config = dict(
    norm='layernorm',
    norm_place='pre',
    init_std_qkv=0.0205,
    optimizer='adam_atan2',
    lr_head=0.00656,
    grad_clip=1.0,
    final_lr_fraction=0.0,
)
Each number is 50 + 12 x the weight over its row's rms, rounded and kept within 0 to 99. Layers, rows and columns count from 0. The size before them is the row's rms in percent of the matrix's.

# layer 5 attention query, 448x448, rms 0.0299, rows 263-387, columns 168-223
082:56 43 54 48 63 45 38 66 57 39 44 25 65 54 59 63 37 44 36 46 69 52 54 48 54 58 48 60 43 46 63 46 57 38 61 62 45 31 58 37 37 36 48 71 46 58 48 52 57 70 71 08 75 54 81 30
083:39 63 38 36 60 51 59 35 48 64 63 70 48 45 31 49 66 69 41 44 46 57 46 55 77 17 39 39 55 61 54 55 37 46 55 42 26 35 47 69 50 42 25 43 38 67 59 16 62 55 32 72 47 35 51 62
082:63 56 42 68 52 59 57 43 48 60 56 63 50 65 58 43 57 20 58 69 52 46 43 62 62 80 51 57 61 53 45 52 56 54 76 38 56 48 41 41 54 45 56 61 63 47 65 53 69 38 49 57 63 61 41 58
075:40 48 63 42 58 47 49 32 66 36 46 48 41 59 40 53 58 44 63 44 26 52 69 66 57 47 54 40 54 49 57 28 30 74 30 43 55 63 43 43 50 27 43 50 44 51 43 38 55 42 47 50 36 63 46 58
076:62 70 33 52 28 67 47 55 66 53 55 40 66 46 52 40 64 10 55 46 46 58 47 49 67 48 59 46 60 38 57 62 57 35 48 61 48 63 43 62 54 44 36 79 31 50 67 40 57 57 54 43 64 64 28 34
082:57 42 72 54 68 53 48 62 56 46 38 45 38 48 55 72 47 54 60 51 70 38 51 58 48 69 55 47 31 16 40 54 47 54 72 42 64 61 40 34 58 58 62 65 75 37 41 61 44 42 60 29 50 35 63 65
082:51 51 58 51 56 56 48 54 56 54 38 46 54 48 61 24 66 41 42 58 27 67 33 68 45 64 39 49 36 25 67 39 62 56 48 61 59 58 41 45 40 32 64 43 57 29 57 29 50 40 38 59 83 49 58 47
074:50 48 32 61 67 51 40 66 39 51 69 43 60 44 54 42 45 49 45 55 75 53 34 54 51 58 57 63 39 49 53 53 67 45 71 58 51 48 39 54 49 58 49 76 52 52 47 57 62 42 80 43 37 40 52 47
077:58 50 12 41 48 67 71 56 51 65 55 61 52 57 43 46 58 34 40 63 61 54 55 37 41 74 46 53 56 44 21 80 42 44 46 42 46 61 46 54 66 64 47 45 52 64 50 54 32 63 35 45 32 44 22 39
068:48 52 48 55 65 64 60 61 32 44 65 46 55 51 71 59 66 62 53 71 45 65 62 41 51 69 64 60 69 40 41 53 49 51 64 44 39 53 49 46 78 52 72 44 48 55 43 61 25 48 46 45 34 49 41 50
073:51 63 56 42 52 43 52 46 44 50 38 51 49 53 53 54 40 72 61 41 47 47 47 60 48 29 41 42 49 53 44 42 45 42 48 62 62 36 44 36 47 36 49 43 26 47 48 21 61 55 38 75 54 57 60 51
090:53 50 77 59 42 59 57 53 47 51 70 38 29 50 42 50 59 68 58 46 51 65 50 45 44 50 55 53 55 35 42 43 30 26 56 39 69 52 65 44 43 61 65 28 46 26 27 43 47 36 55 57 36 46 57 64
085:52 52 36 58 62 60 44 38 48 40 38 41 50 39 71 46 54 33 27 59 56 62 47 51 51 79 57 29 55 77 47 59 66 51 37 50 54 35 63 57 46 60 59 34 75 76 47 52 35 59 44 46 56 40 49 52
079:33 39 29 31 65 54 65 51 46 60 74 64 35 56 32 52 76 65 41 47 45 65 61 57 54 53 47 48 62 64 47 57 53 65 53 28 53 49 45 56 67 35 51 36 58 63 59 56 60 34 31 54 37 46 54 57
078:61 52 70 55 38 70 57 82 36 45 33 36 53 52 60 60 38 61 50 53 63 43 31 28 43 53 49 75 51 31 34 60 55 46 56 75 51 49 70 40 21 59 65 64 50 56 39 67 41 57 59 38 42 36 58 63
081:38 43 39 51 53 44 44 40 63 45 48 65 38 52 25 46 53 52 32 55 57 39 62 63 56 51 44 49 55 84 57 50 70 55 45 26 54 66 40 32 69 77 61 44 69 47 50 50 45 40 62 45 38 46 61 47
082:67 50 44 42 35 44 30 33 46 51 29 40 54 51 74 43 37 41 89 45 28 60 39 52 56 33 33 28 36 76 59 37 53 53 40 66 59 29 41 44 42 25 33 40 38 29 45 34 49 57 50 65 77 53 58 37
080:44 53 41 61 46 37 42 59 51 27 48 75 55 59 50 54 64 45 43 31 42 36 45 46 37 35 75 45 49 62 48 64 32 64 44 60 52 44 52 32 42 33 58 46 53 47 57 49 30 64 35 39 49 57 61 51
089:43 33 41 58 46 51 39 56 45 36 29 29 70 49 56 47 16 28 32 39 49 48 46 49 55 28 73 51 46 56 74 61 74 56 60 86 35 52 31 54 44 32 51 67 45 62 55 54 44 69 57 13 67 54 40 31
086:38 35 66 58 42 43 42 71 54 62 65 43 74 58 55 23 39 63 44 76 56 66 75 43 46 70 48 76 32 32 55 32 61 39 66 65 61 54 78 62 40 49 43 51 33 48 39 39 42 51 49 51 39 44 65 65
095:51 45 42 59 53 71 55 55 50 57 28 30 57 49 50 57 53 25 42 30 45 52 50 76 44 61 65 33 65 82 70 59 72 53 67 50 53 50 23 49 56 51 58 60 67 52 57 39 50 53 52 51 67 44 67 58
094:70 48 14 51 53 50 52 40 69 27 27 44 50 46 42 70 62 21 31 49 48 40 61 41 40 44 45 28 29 59 47 49 67 51 52 63 37 38 60 52 44 33 54 43 50 66 57 46 34 74 23 24 61 66 54 45
093:51 44 58 58 77 68 42 51 64 56 51 56 34 46 43 52 65 46 02 30 84 62 55 54 59 58 39 36 48 75 33 40 59 56 52 46 54 45 31 40 64 56 71 36 76 53 39 59 67 65 45 47 47 35 62 60
082:49 68 51 57 33 49 54 37 50 46 70 69 57 49 37 39 45 52 54 50 64 59 48 31 51 30 52 51 65 44 45 54 43 43 48 37 50 43 49 54 45 40 48 42 42 58 50 44 44 62 34 65 24 60 14 41
092:40 49 78 47 42 50 70 55 46 63 65 67 44 59 56 57 54 85 69 51 57 61 50 45 45 40 47 67 49 03 33 50 15 51 41 44 63 52 64 35 36 58 58 27 52 37 24 46 45 51 47 62 28 27 55 73
076:20 50 42 37 53 38 46 60 57 26 33 55 50 55 58 41 74 49 47 66 61 33 65 42 55 67 50 48 51 57 44 41 48 81 39 52 51 47 36 50 53 60 33 69 55 45 49 47 66 32 54 58 62 60 55 51
080:61 34 53 46 47 64 57 38 66 40 23 53 62 60 41 62 83 33 44 46 44 55 55 71 55 50 49 33 44 51 50 57 74 54 38 38 68 58 62 64 52 49 27 49 43 47 64 54 54 48 24 48 54 56 52 50
088:49 45 53 61 28 35 60 39 48 57 73 76 45 65 31 50 71 56 54 50 43 37 61 45 46 44 51 56 67 63 51 48 26 35 34 42 50 67 59 55 34 56 47 59 70 63 63 66 49 48 41 61 33 52 50 50
085:66 56 39 40 42 65 42 41 42 74 52 52 49 48 40 56 34 50 58 24 58 60 36 77 67 42 65 37 55 46 49 52 60 47 37 48 62 55 37 35 65 46 48 63 30 39 69 25 55 66 43 31 41 22 59 39
079:70 42 54 44 38 66 63 56 58 51 46 51 51 63 40 60 74 51 35 78 24 53 41 45 63 72 43 50 56 56 42 50 48 71 51 42 62 67 66 76 57 53 47 44 43 69 67 46 66 42 28 60 47 60 33 55
085:37 32 75 66 58 51 57 64 63 58 47 48 30 43 55 49 67 69 45 49 65 47 62 54 60 53 32 49 40 39 41 44 43 70 53 41 39 58 44 53 44 48 54 36 77 19 39 53 27 66 45 63 47 34 72 61
094:38 55 55 51 31 53 65 60 50 58 78 60 50 49 38 35 45 60 51 72 43 60 55 34 48 31 40 57 45 38 52 58 36 32 62 48 54 73 56 93 49 67 49 26 36 57 47 47 30 43 51 65 39 51 12 38
075:35 51 65 48 42 54 54 58 49 64 41 52 72 51 56 51 56 43 40 61 57 45 52 35 62 78 52 80 58 15 60 46 32 57 64 43 61 64 62 70 45 70 44 52 50 57 39 48 57 38 50 53 41 40 46 49
085:44 48 51 52 43 31 30 38 23 55 52 60 54 45 45 58 30 53 64 51 63 63 37 38 60 49 69 41 50 66 53 58 56 49 46 36 49 31 38 59 50 23 44 66 30 63 64 56 42 34 53 53 56 54 38 51
092:46 50 95 46 49 44 52 50 64 49 66 42 57 66 44 56 40 62 41 67 86 52 72 42 57 34 45 53 40 42 38 40 38 37 49 65 55 35 50 65 27 55 38 37 42 52 24 44 56 55 52 42 46 43 75 63
093:64 61 49 47 55 50 30 61 37 54 38 20 39 29 59 48 44 59 67 25 47 51 24 54 33 62 43 62 44 51 62 70 70 50 52 68 64 57 47 28 57 65 62 58 51 48 40 54 67 42 56 47 67 45 56 48
078:55 61 63 47 51 63 65 67 68 44 46 53 53 61 58 34 67 46 52 79 39 40 47 42 48 66 48 33 40 39 39 61 61 49 44 62 55 66 35 60 41 52 52 42 51 43 42 58 64 36 50 66 72 71 37 63
076:53 49 56 62 58 37 52 48 36 52 51 52 49 54 46 59 63 60 59 18 39 53 54 78 29 29 38 34 43 63 45 40 47 52 29 51 50 37 27 35 37 32 33 45 47 41 43 49 59 70 51 56 66 36 84 48
089:41 49 57 52 66 64 65 25 73 54 38 63 33 45 45 54 61 35 36 35 46 51 70 69 51 55 48 45 41 68 48 63 56 48 43 33 48 52 54 29 73 42 44 30 74 59 47 50 64 51 27 46 43 54 49 62
087:52 55 65 59 38 44 56 61 34 42 41 66 36 46 41 35 67 55 68 48 36 50 37 43 46 57 32 64 44 32 52 34 33 36 58 52 51 69 55 47 68 56 73 62 57 55 32 32 49 52 47 57 51 56 59 63
085:73 35 40 66 53 47 31 31 58 43 35 46 48 33 36 36 56 33 53 55 38 40 58 52 45 89 40 41 53 57 60 53 48 60 47 50 70 62 57 33 66 73 64 41 53 35 77 49 40 59 48 38 45 49 53 52
083:39 55 69 48 44 46 52 37 71 47 67 70 25 43 49 41 49 68 34 30 55 65 46 38 68 47 31 42 50 53 52 48 54 36 48 41 62 24 60 50 54 28 53 50 50 45 42 41 44 55 30 45 64 49 57 41
083:68 48 36 53 56 52 34 38 37 34 43 45 45 34 40 58 45 18 62 55 28 34 33 37 64 45 55 36 49 53 49 39 64 67 45 42 60 47 22 46 71 61 61 41 40 62 65 30 26 49 23 69 61 56 42 50
082:62 55 44 62 59 50 65 59 43 60 55 31 65 53 38 63 32 32 49 82 41 52 49 23 44 61 65 55 63 33 29 67 72 56 31 33 57 60 58 84 41 61 28 32 41 35 58 71 30 62 29 48 48 55 42 31
084:40 65 36 24 57 40 55 45 63 46 56 68 75 48 55 39 48 61 29 46 35 78 67 57 55 05 33 41 29 51 54 41 42 38 61 51 40 26 30 79 54 40 42 41 30 60 41 39 45 72 56 50 56 69 34 35
073:46 53 67 46 42 32 42 41 60 53 42 49 39 36 43 56 28 49 56 23 49 53 75 45 41 23 33 39 54 64 37 41 33 56 35 33 58 25 45 63 44 42 36 52 53 55 32 39 55 58 35 62 61 36 63 50
073:24 51 46 51 48 44 52 52 41 58 56 68 32 46 36 57 36 53 60 29 56 53 71 66 40 31 63 67 35 43 57 41 28 54 46 45 57 48 67 34 38 31 48 44 63 55 37 58 41 40 55 50 39 60 58 46
077:50 64 49 71 39 76 45 43 43 58 53 47 65 40 50 50 43 51 49 55 37 53 42 15 49 63 50 56 77 45 45 69 75 60 44 56 71 52 50 49 42 61 77 58 48 40 58 51 45 43 33 57 47 56 45 57
092:40 56 56 47 36 55 36 41 52 36 68 69 53 33 39 42 37 37 60 47 41 48 45 23 44 33 50 27 19 66 41 40 36 46 60 39 63 45 31 54 78 49 54 34 33 51 56 48 26 50 67 38 33 46 28 50
099:72 42 31 53 81 43 53 39 60 51 40 40 27 43 43 70 54 44 21 27 60 33 48 37 61 51 57 57 65 63 38 50 61 54 48 43 49 18 54 40 46 33 62 77 75 54 66 76 44 54 46 20 53 37 73 48
079:50 71 52 53 68 36 53 44 40 49 38 65 66 51 56 49 43 51 42 40 55 47 43 32 65 21 46 59 61 57 43 50 44 43 44 56 40 43 45 39 51 40 56 51 53 56 49 41 62 62 41 65 61 46 52 72
084:41 75 72 57 44 54 52 33 51 65 51 44 64 59 67 43 40 84 33 56 56 69 31 40 51 61 71 61 34 37 49 48 51 45 39 65 67 39 68 56 22 64 55 38 48 53 48 53 48 30 42 72 60 53 56 62
086:51 47 65 62 45 61 55 64 55 43 64 47 70 47 33 33 39 47 45 73 48 64 40 47 55 63 49 68 28 20 54 68 58 48 56 53 78 52 67 84 60 68 45 44 53 17 49 56 09 50 51 54 41 35 43 53
081:47 53 63 24 54 59 80 48 51 58 51 46 33 61 55 66 60 75 50 66 28 37 51 40 53 67 48 63 48 43 41 50 46 60 66 33 64 70 48 59 49 60 71 25 59 41 53 43 63 20 28 80 58 60 52 72
090:50 50 58 59 55 44 55 72 57 44 55 47 36 84 47 48 62 76 66 78 39 38 49 60 42 54 38 70 50 23 42 45 29 41 60 35 58 77 62 42 29 73 59 38 80 23 35 56 60 54 44 70 36 55 54 62
088:52 39 18 56 28 56 49 52 61 47 50 44 53 53 54 28 67 41 62 55 36 45 57 51 49 59 64 48 50 43 58 52 39 60 41 50 44 54 70 43 62 42 38 46 32 64 81 44 44 58 57 49 53 78 30 38
081:50 54 68 57 66 65 73 52 55 61 59 52 42 69 33 33 64 56 37 52 66 68 49 50 68 48 43 50 45 36 39 55 48 26 65 70 56 62 48 61 37 51 45 52 30 44 56 54 50 53 51 31 57 27 51 64
100:51 41 27 59 80 42 18 56 31 39 50 55 48 42 54 48 58 45 55 50 32 44 44 41 42 57 52 35 65 64 43 35 29 47 46 54 33 57 40 55 66 47 68 52 54 57 49 48 73 41 40 44 70 51 40 55
099:39 53 62 52 37 29 55 70 46 60 45 55 24 62 32 23 48 43 42 29 49 57 39 62 66 61 38 49 59 37 35 39 52 35 58 50 58 60 45 74 60 52 42 63 48 44 47 44 35 52 38 57 34 57 51 76
102:47 43 70 56 74 50 48 40 57 37 43 53 61 47 51 52 56 28 33 37 77 68 49 63 49 49 56 34 60 46 41 57 71 49 61 68 42 41 62 42 28 30 43 63 75 63 30 21 47 51 39 60 52 27 53 65
093:59 61 36 50 64 50 46 57 52 25 39 53 33 44 71 59 42 50 34 51 36 47 49 33 43 66 52 40 39 55 69 70 50 46 40 58 42 64 42 29 60 39 67 56 33 66 53 50 44 51 62 44 77 64 58 45
101:37 38 79 55 58 30 44 50 53 19 53 45 42 55 43 48 50 67 87 50 75 45 70 44 42 51 54 71 40 44 53 59 51 53 52 44 47 40 53 52 52 47 37 57 60 43 47 49 46 05 51 34 55 45 43 61
103:59 51 43 61 57 53 54 35 48 53 52 66 61 44 48 34 49 65 69 69 47 45 43 20 45 55 35 57 37 44 43 47 45 43 44 56 63 82 67 53 58 78 52 25 39 47 47 42 60 52 39 61 20 36 18 54
094:51 42 66 69 42 30 49 39 46 42 62 46 47 76 64 56 57 56 57 49 42 60 54 53 42 52 50 66 76 41 47 49 59 55 62 41 55 50 62 54 42 62 49 37 74 58 40 54 44 54 39 52 65 33 49 47
099:35 31 66 58 37 60 59 53 46 54 71 44 62 64 53 37 50 64 65 51 58 54 62 68 54 56 43 75 47 33 41 18 31 45 76 25 63 66 61 61 57 77 65 49 34 35 45 74 69 50 35 51 33 59 52 57
118:46 36 41 52 62 34 36 59 26 44 46 55 70 56 53 55 58 21 52 35 78 36 61 66 49 26 66 54 56 64 42 50 43 52 48 66 42 50 51 40 39 29 61 59 60 69 55 48 63 60 53 40 49 51 67 52
114:34 41 50 43 34 39 44 57 41 74 58 41 64 50 62 65 17 61 84 63 42 47 38 46 53 60 54 52 48 39 42 54 40 39 49 52 53 59 67 72 51 62 50 31 35 36 39 62 47 44 36 51 28 65 55 57
091:53 62 51 69 66 69 51 49 52 63 61 37 51 51 41 51 54 32 64 44 58 44 69 69 36 36 53 70 63 64 55 54 57 48 53 46 53 61 62 42 44 58 34 55 39 56 43 41 51 53 70 32 67 29 57 50
102:34 57 56 49 65 47 54 71 23 62 58 75 57 45 43 60 30 61 43 51 46 57 29 36 55 31 51 40 38 25 58 46 64 35 40 61 61 45 72 79 56 40 80 47 39 23 35 51 40 76 53 42 39 53 51 61
109:60 46 77 54 70 55 63 45 48 66 44 51 44 72 33 45 25 49 53 26 58 47 62 64 42 46 42 62 65 63 31 38 59 56 57 63 40 46 30 59 31 52 47 59 61 41 41 64 40 64 64 50 49 37 63 67
096:52 48 66 58 49 57 39 44 57 37 26 47 35 54 39 40 56 76 72 61 26 52 69 43 51 31 59 55 34 41 53 41 60 46 48 64 63 48 39 41 49 59 39 47 53 36 41 34 51 60 45 55 39 23 52 56
104:54 50 19 52 37 38 35 53 44 69 53 45 61 60 54 52 54 37 63 41 42 49 38 70 50 36 56 60 62 60 52 60 43 38 40 57 52 58 61 56 52 54 36 50 43 62 68 71 73 75 58 56 43 60 42 31
108:51 21 45 54 48 49 33 37 57 24 47 30 70 35 53 47 53 51 50 58 49 51 61 58 50 37 59 55 49 51 67 49 45 54 31 33 55 42 49 58 52 58 40 54 64 60 37 45 47 17 27 55 75 55 49 60
106:46 52 51 66 47 47 30 78 54 53 49 48 57 45 46 46 44 59 55 69 14 47 41 48 66 76 55 51 63 29 55 48 58 45 54 45 63 53 50 73 49 50 53 61 34 25 41 52 53 49 47 52 43 41 47 45
095:74 56 46 29 34 47 54 36 31 67 54 54 43 47 48 65 28 59 40 34 36 56 44 71 55 40 52 35 48 62 55 27 47 55 46 41 40 28 55 63 53 48 35 49 39 52 47 77 46 56 63 55 58 49 46 37
099:55 48 44 52 54 40 40 32 39 21 43 32 52 52 71 58 69 31 46 38 32 44 45 48 63 50 47 45 57 63 63 59 58 64 42 28 40 48 46 57 38 46 31 55 65 63 74 64 55 32 53 67 88 34 56 48
104:44 64 56 59 47 26 42 54 42 49 66 37 61 58 49 45 38 42 58 63 59 43 53 49 43 48 50 65 59 42 56 24 61 45 56 34 54 64 78 57 47 58 38 45 45 60 64 49 37 43 46 41 70 42 47 47
098:68 61 25 41 42 46 28 56 48 36 55 45 67 46 50 36 52 24 28 37 59 55 59 47 49 35 61 63 51 50 48 56 49 50 57 43 41 59 75 58 52 65 53 45 53 65 71 58 65 68 43 49 45 45 50 30
108:52 44 59 72 49 39 44 43 34 43 44 27 45 62 57 47 62 45 50 43 80 48 44 73 58 51 50 40 66 57 58 24 58 57 58 42 51 41 51 46 29 48 53 46 77 62 41 54 55 66 44 68 76 39 48 45
101:26 41 51 61 57 53 55 40 48 47 56 44 57 47 49 49 58 55 56 30 64 64 51 50 35 53 53 61 58 47 53 38 47 76 85 65 45 55 33 48 55 34 59 62 57 33 27 37 53 36 60 64 22 37 50 58
105:52 45 36 42 61 62 38 47 52 36 44 45 56 48 51 39 69 33 23 43 32 47 57 61 52 50 45 46 66 74 57 75 44 57 41 58 35 54 40 46 53 45 49 36 56 60 52 19 57 73 40 51 54 45 75 38
095:35 38 56 59 48 42 26 50 54 58 31 38 67 53 61 52 51 50 46 46 44 52 52 70 54 74 51 58 61 38 51 34 43 80 47 35 51 55 72 50 49 30 42 48 48 44 61 72 52 26 47 54 44 57 80 50
102:55 59 51 45 54 56 53 64 55 46 48 59 28 49 38 55 54 74 45 42 60 42 67 31 45 44 51 43 40 55 48 41 48 50 33 54 45 45 29 24 42 35 64 61 56 37 44 45 34 55 61 34 69 53 72 51
089:73 37 35 58 55 44 30 57 32 38 46 34 52 27 45 47 46 51 74 44 43 40 57 45 40 81 56 59 59 40 61 47 39 63 37 56 77 54 66 45 35 62 70 68 49 36 61 47 46 35 60 46 71 39 58 35
101:58 56 53 59 59 59 49 53 52 52 61 44 45 48 35 57 25 48 61 49 48 42 66 60 42 56 53 66 40 58 56 60 50 55 51 73 58 39 57 28 38 65 61 60 63 36 40 40 56 38 73 41 39 58 48 39
101:61 48 30 66 54 53 50 44 42 23 39 72 62 41 79 54 38 48 46 57 38 58 46 26 30 58 50 47 40 42 83 57 66 75 34 62 50 59 40 53 39 45 51 52 52 61 46 44 60 52 49 54 58 55 40 35
099:51 22 64 51 50 44 47 59 49 26 30 54 37 51 42 50 66 57 73 31 66 43 54 54 36 54 51 54 41 57 66 35 57 48 62 59 38 53 54 45 39 48 62 52 54 40 34 63 56 57 55 50 65 31 38 44
104:56 49 32 58 57 55 43 54 54 52 59 31 33 65 65 66 57 41 36 46 65 38 45 47 37 64 59 49 49 78 51 71 36 52 55 46 39 71 43 37 62 45 81 49 45 55 84 50 63 28 52 36 36 72 60 43
104:55 45 50 68 46 63 45 25 42 49 63 42 23 51 64 50 54 42 31 54 69 52 58 47 50 64 61 38 74 36 50 52 47 57 57 32 49 64 64 54 35 48 61 55 72 36 64 61 22 39 37 56 32 43 53 50
097:59 30 36 72 65 53 50 25 50 45 71 37 46 66 56 61 49 35 63 44 57 34 58 49 35 76 65 73 75 58 60 64 69 57 79 53 52 54 60 34 44 55 68 55 38 44 51 46 58 66 60 42 61 48 61 42
123:67 34 41 52 60 36 47 43 34 53 52 60 53 49 60 61 38 44 41 33 61 43 46 64 37 41 41 43 58 73 46 63 43 46 35 81 37 30 41 33 42 24 55 56 65 53 43 46 88 61 60 45 65 47 56 52
100:55 30 34 56 58 61 44 36 68 48 40 53 42 22 38 37 78 66 35 44 42 50 62 51 39 56 54 58 51 55 68 50 46 63 39 45 51 72 66 28 64 54 59 44 67 40 59 44 69 37 51 52 35 52 78 60
116:51 49 37 41 46 67 56 32 64 47 46 35 25 48 45 59 88 71 40 44 41 56 47 55 58 60 31 37 58 52 76 56 45 44 57 35 67 36 41 38 59 59 59 28 65 53 44 43 63 50 60 70 60 24 57 64
112:55 46 68 48 38 56 51 67 30 51 60 26 38 59 42 72 40 40 63 30 60 45 51 48 58 51 52 54 50 49 59 32 48 61 60 47 33 25 30 62 46 32 43 66 56 45 49 72 65 25 56 50 68 68 51 53
102:66 35 65 39 53 33 37 53 46 28 52 38 39 51 12 61 87 37 36 53 42 35 73 78 45 27 32 68 37 68 49 33 50 42 56 31 40 67 52 26 57 61 32 27 43 60 38 33 47 56 40 45 61 17 61 53
109:48 55 60 50 49 50 51 62 54 56 65 57 42 46 50 50 33 43 43 37 50 48 53 53 50 29 39 48 44 49 40 39 62 53 52 64 49 20 30 52 41 13 39 56 65 67 36 43 55 57 57 53 69 41 57 56
094:46 48 19 43 37 69 53 28 55 50 61 51 40 37 47 41 44 21 32 43 64 55 56 55 57 62 69 46 73 51 57 52 52 51 54 26 61 57 48 50 67 50 30 61 64 69 65 52 47 50 41 65 36 56 40 40
100:51 23 65 48 46 51 51 48 60 48 58 36 45 55 26 53 50 51 66 38 35 40 41 64 60 74 62 53 38 42 62 47 50 56 63 38 64 59 69 60 68 64 59 70 33 32 70 88 33 33 54 43 36 61 40 46
107:49 63 21 45 43 58 59 61 30 80 53 50 68 33 52 44 28 31 55 68 23 63 41 27 40 72 64 40 39 55 50 59 40 65 49 55 52 57 68 84 52 57 41 47 22 47 70 82 59 41 39 44 42 74 27 26
097:46 48 37 48 58 43 19 79 53 45 46 53 31 36 52 30 27 57 53 42 19 46 39 42 69 61 51 38 60 63 58 46 34 45 41 62 50 59 41 66 73 77 56 44 57 28 70 66 52 20 32 39 32 63 46 56
116:37 46 27 51 39 55 73 23 48 77 62 54 76 49 64 35 31 42 34 66 54 68 52 32 54 52 45 45 53 33 25 61 57 58 48 40 58 43 57 64 44 48 28 44 30 55 47 50 39 42 24 54 45 68 53 51
093:60 46 52 55 50 57 38 49 56 58 43 29 44 45 37 46 59 31 47 66 33 53 36 47 49 71 57 55 43 66 64 74 48 31 55 58 42 67 71 52 75 71 58 46 48 61 64 42 56 58 50 32 47 65 44 37
101:45 33 59 60 53 31 51 45 56 47 51 39 22 49 50 67 36 82 60 55 58 54 40 25 24 72 59 51 49 54 56 54 45 40 48 35 65 70 62 52 60 65 71 47 67 23 50 68 50 45 69 36 31 48 48 59
102:73 54 33 42 61 55 58 46 55 56 37 44 60 58 65 60 56 28 44 53 59 29 67 56 49 49 62 32 42 61 45 38 37 57 48 61 29 64 32 47 44 54 61 46 38 73 40 49 50 57 37 58 56 58 26 46
111:43 61 54 50 57 49 59 39 58 44 65 53 25 54 40 53 45 37 31 20 55 46 65 64 54 35 38 52 52 77 77 58 52 38 54 42 48 44 45 23 40 56 58 53 60 54 54 48 58 69 82 61 54 27 67 53
114:44 53 45 45 56 40 42 65 43 61 58 59 59 36 42 37 38 44 63 37 35 61 65 64 35 19 59 60 52 59 35 44 43 52 44 61 58 47 58 67 50 52 48 48 72 48 36 47 56 36 51 34 41 78 43 61
105:48 49 56 55 42 33 40 60 37 50 39 36 50 78 69 70 50 48 37 40 67 34 57 54 41 48 55 45 60 81 53 52 41 65 48 56 24 42 31 60 27 40 64 58 77 62 67 43 43 55 51 58 67 47 86 44
100:25 57 53 63 50 45 74 36 71 55 20 42 75 56 42 37 45 51 37 51 57 46 53 23 52 37 63 67 40 39 40 43 56 94 43 42 46 60 63 59 33 39 38 53 50 38 45 54 74 25 52 57 47 66 49 50
100:47 58 46 30 32 72 60 55 60 49 41 51 73 43 32 48 59 50 60 67 35 61 42 43 54 45 42 61 48 35 56 60 45 49 50 52 53 43 70 56 42 64 40 39 35 52 41 18 40 49 50 51 50 31 54 26
089:55 44 44 68 40 29 50 39 36 49 39 50 41 57 57 45 57 72 50 37 39 63 41 64 57 58 55 75 54 60 64 57 42 48 51 44 51 27 72 41 52 54 40 42 69 47 48 51 64 57 42 54 48 48 34 53
105:72 58 67 48 54 34 49 44 53 49 42 38 46 56 60 50 57 40 29 41 46 27 46 41 70 54 52 37 49 69 57 55 50 51 54 66 17 67 41 61 67 51 67 68 59 64 72 44 33 70 53 63 65 71 61 44
099:41 48 51 65 37 34 36 50 40 36 37 52 26 50 60 75 66 50 66 50 54 49 38 59 56 62 73 55 53 41 58 56 49 43 56 28 61 63 60 45 44 53 44 69 77 38 51 45 17 18 55 40 43 49 46 52
095:54 44 47 51 55 59 33 63 35 50 40 41 56 48 35 61 50 29 39 36 61 44 61 53 58 32 50 22 51 49 55 59 69 46 55 57 42 42 33 41 42 29 31 61 56 58 48 31 33 58 48 60 66 37 72 40
097:56 56 51 44 53 49 50 71 63 50 30 48 49 58 66 53 36 61 41 61 39 59 62 35 29 66 56 35 46 47 40 58 52 57 37 59 44 55 42 57 30 38 71 51 54 49 29 60 42 56 65 56 59 70 61 30
104:45 79 70 56 56 71 55 42 52 64 45 70 37 50 53 41 27 54 42 49 20 61 36 29 68 61 29 37 39 47 48 54 54 42 55 67 62 41 42 71 57 45 43 65 46 48 43 43 45 39 66 34 54 50 41 53
100:25 40 66 61 35 36 28 67 43 50 40 62 55 63 47 53 64 61 69 44 58 48 74 52 51 47 57 48 54 50 49 37 58 63 58 30 42 45 46 74 49 45 45 53 66 51 38 66 39 28 34 52 41 43 37 52
110:66 84 45 46 57 54 58 43 47 90 63 67 35 38 34 41 39 46 33 40 51 54 34 47 67 53 45 46 58 28 55 69 35 48 26 53 39 34 34 27 52 44 49 46 51 55 43 55 52 48 47 59 80 68 49 46
099:35 44 56 62 45 34 68 35 47 51 62 51 48 59 37 58 52 65 63 46 60 41 43 38 49 45 52 61 31 63 44 33 67 51 56 53 46 62 60 66 54 76 58 45 23 48 62 64 32 53 64 51 23 37 47 58
095:66 31 39 68 53 62 37 28 53 38 35 52 38 51 49 62 54 38 56 56 46 50 51 69 46 61 49 48 71 70 65 61 53 48 46 34 54 37 44 46 52 54 29 61 65 72 58 44 56 32 56 58 55 33 40 48
098:34 53 91 53 56 55 50 49 47 43 65 49 37 69 48 50 33 51 60 40 59 54 61 45 50 41 54 50 52 52 61 38 67 60 56 33 59 31 42 73 49 38 44 57 51 44 27 53 39 32 63 56 51 38 58 66
105:30 41 65 53 61 66 69 23 61 35 56 45 55 44 43 68 47 47 56 41 68 54 39 63 46 58 62 57 39 48 55 55 65 52 69 46 64 37 54 34 34 53 59 64 30 28 32 40 20 56 75 58 46 32 70 73
084:55 20 53 44 56 41 56 61 30 53 38 39 65 75 44 60 79 54 64 50 48 53 57 70 54 68 53 57 62 39 37 59 40 60 67 59 54 52 33 35 34 68 66 42 51 37 60 33 53 36 34 71 52 26 54 50
090:72 57 63 39 42 60 52 74 65 63 53 48 64 63 42 51 61 44 61 58 24 60 56 64 47 53 40 61 42 20 53 61 47 63 44 54 52 49 62 56 36 40 26 47 33 34 46 46 43 44 41 57 58 45 48 41
091:50 77 57 59 56 55 36 34 44 49 37 40 58 50 68 68 44 54 54 51 68 54 30 52 49 51 52 43 54 53 58 42 49 55 42 62 59 42 59 25 33 47 56 36 57 34 45 55 59 48 57 68 62 38 62 47
093:68 66 53 49 50 46 59 47 56 40 30 52 60 57 59 52 41 51 58 51 62 53 35 61 53 51 38 53 66 53 43 74 62 44 40 64 39 53 44 48 29 37 49 41 50 68 39 46 79 71 26 74 59 63 45 40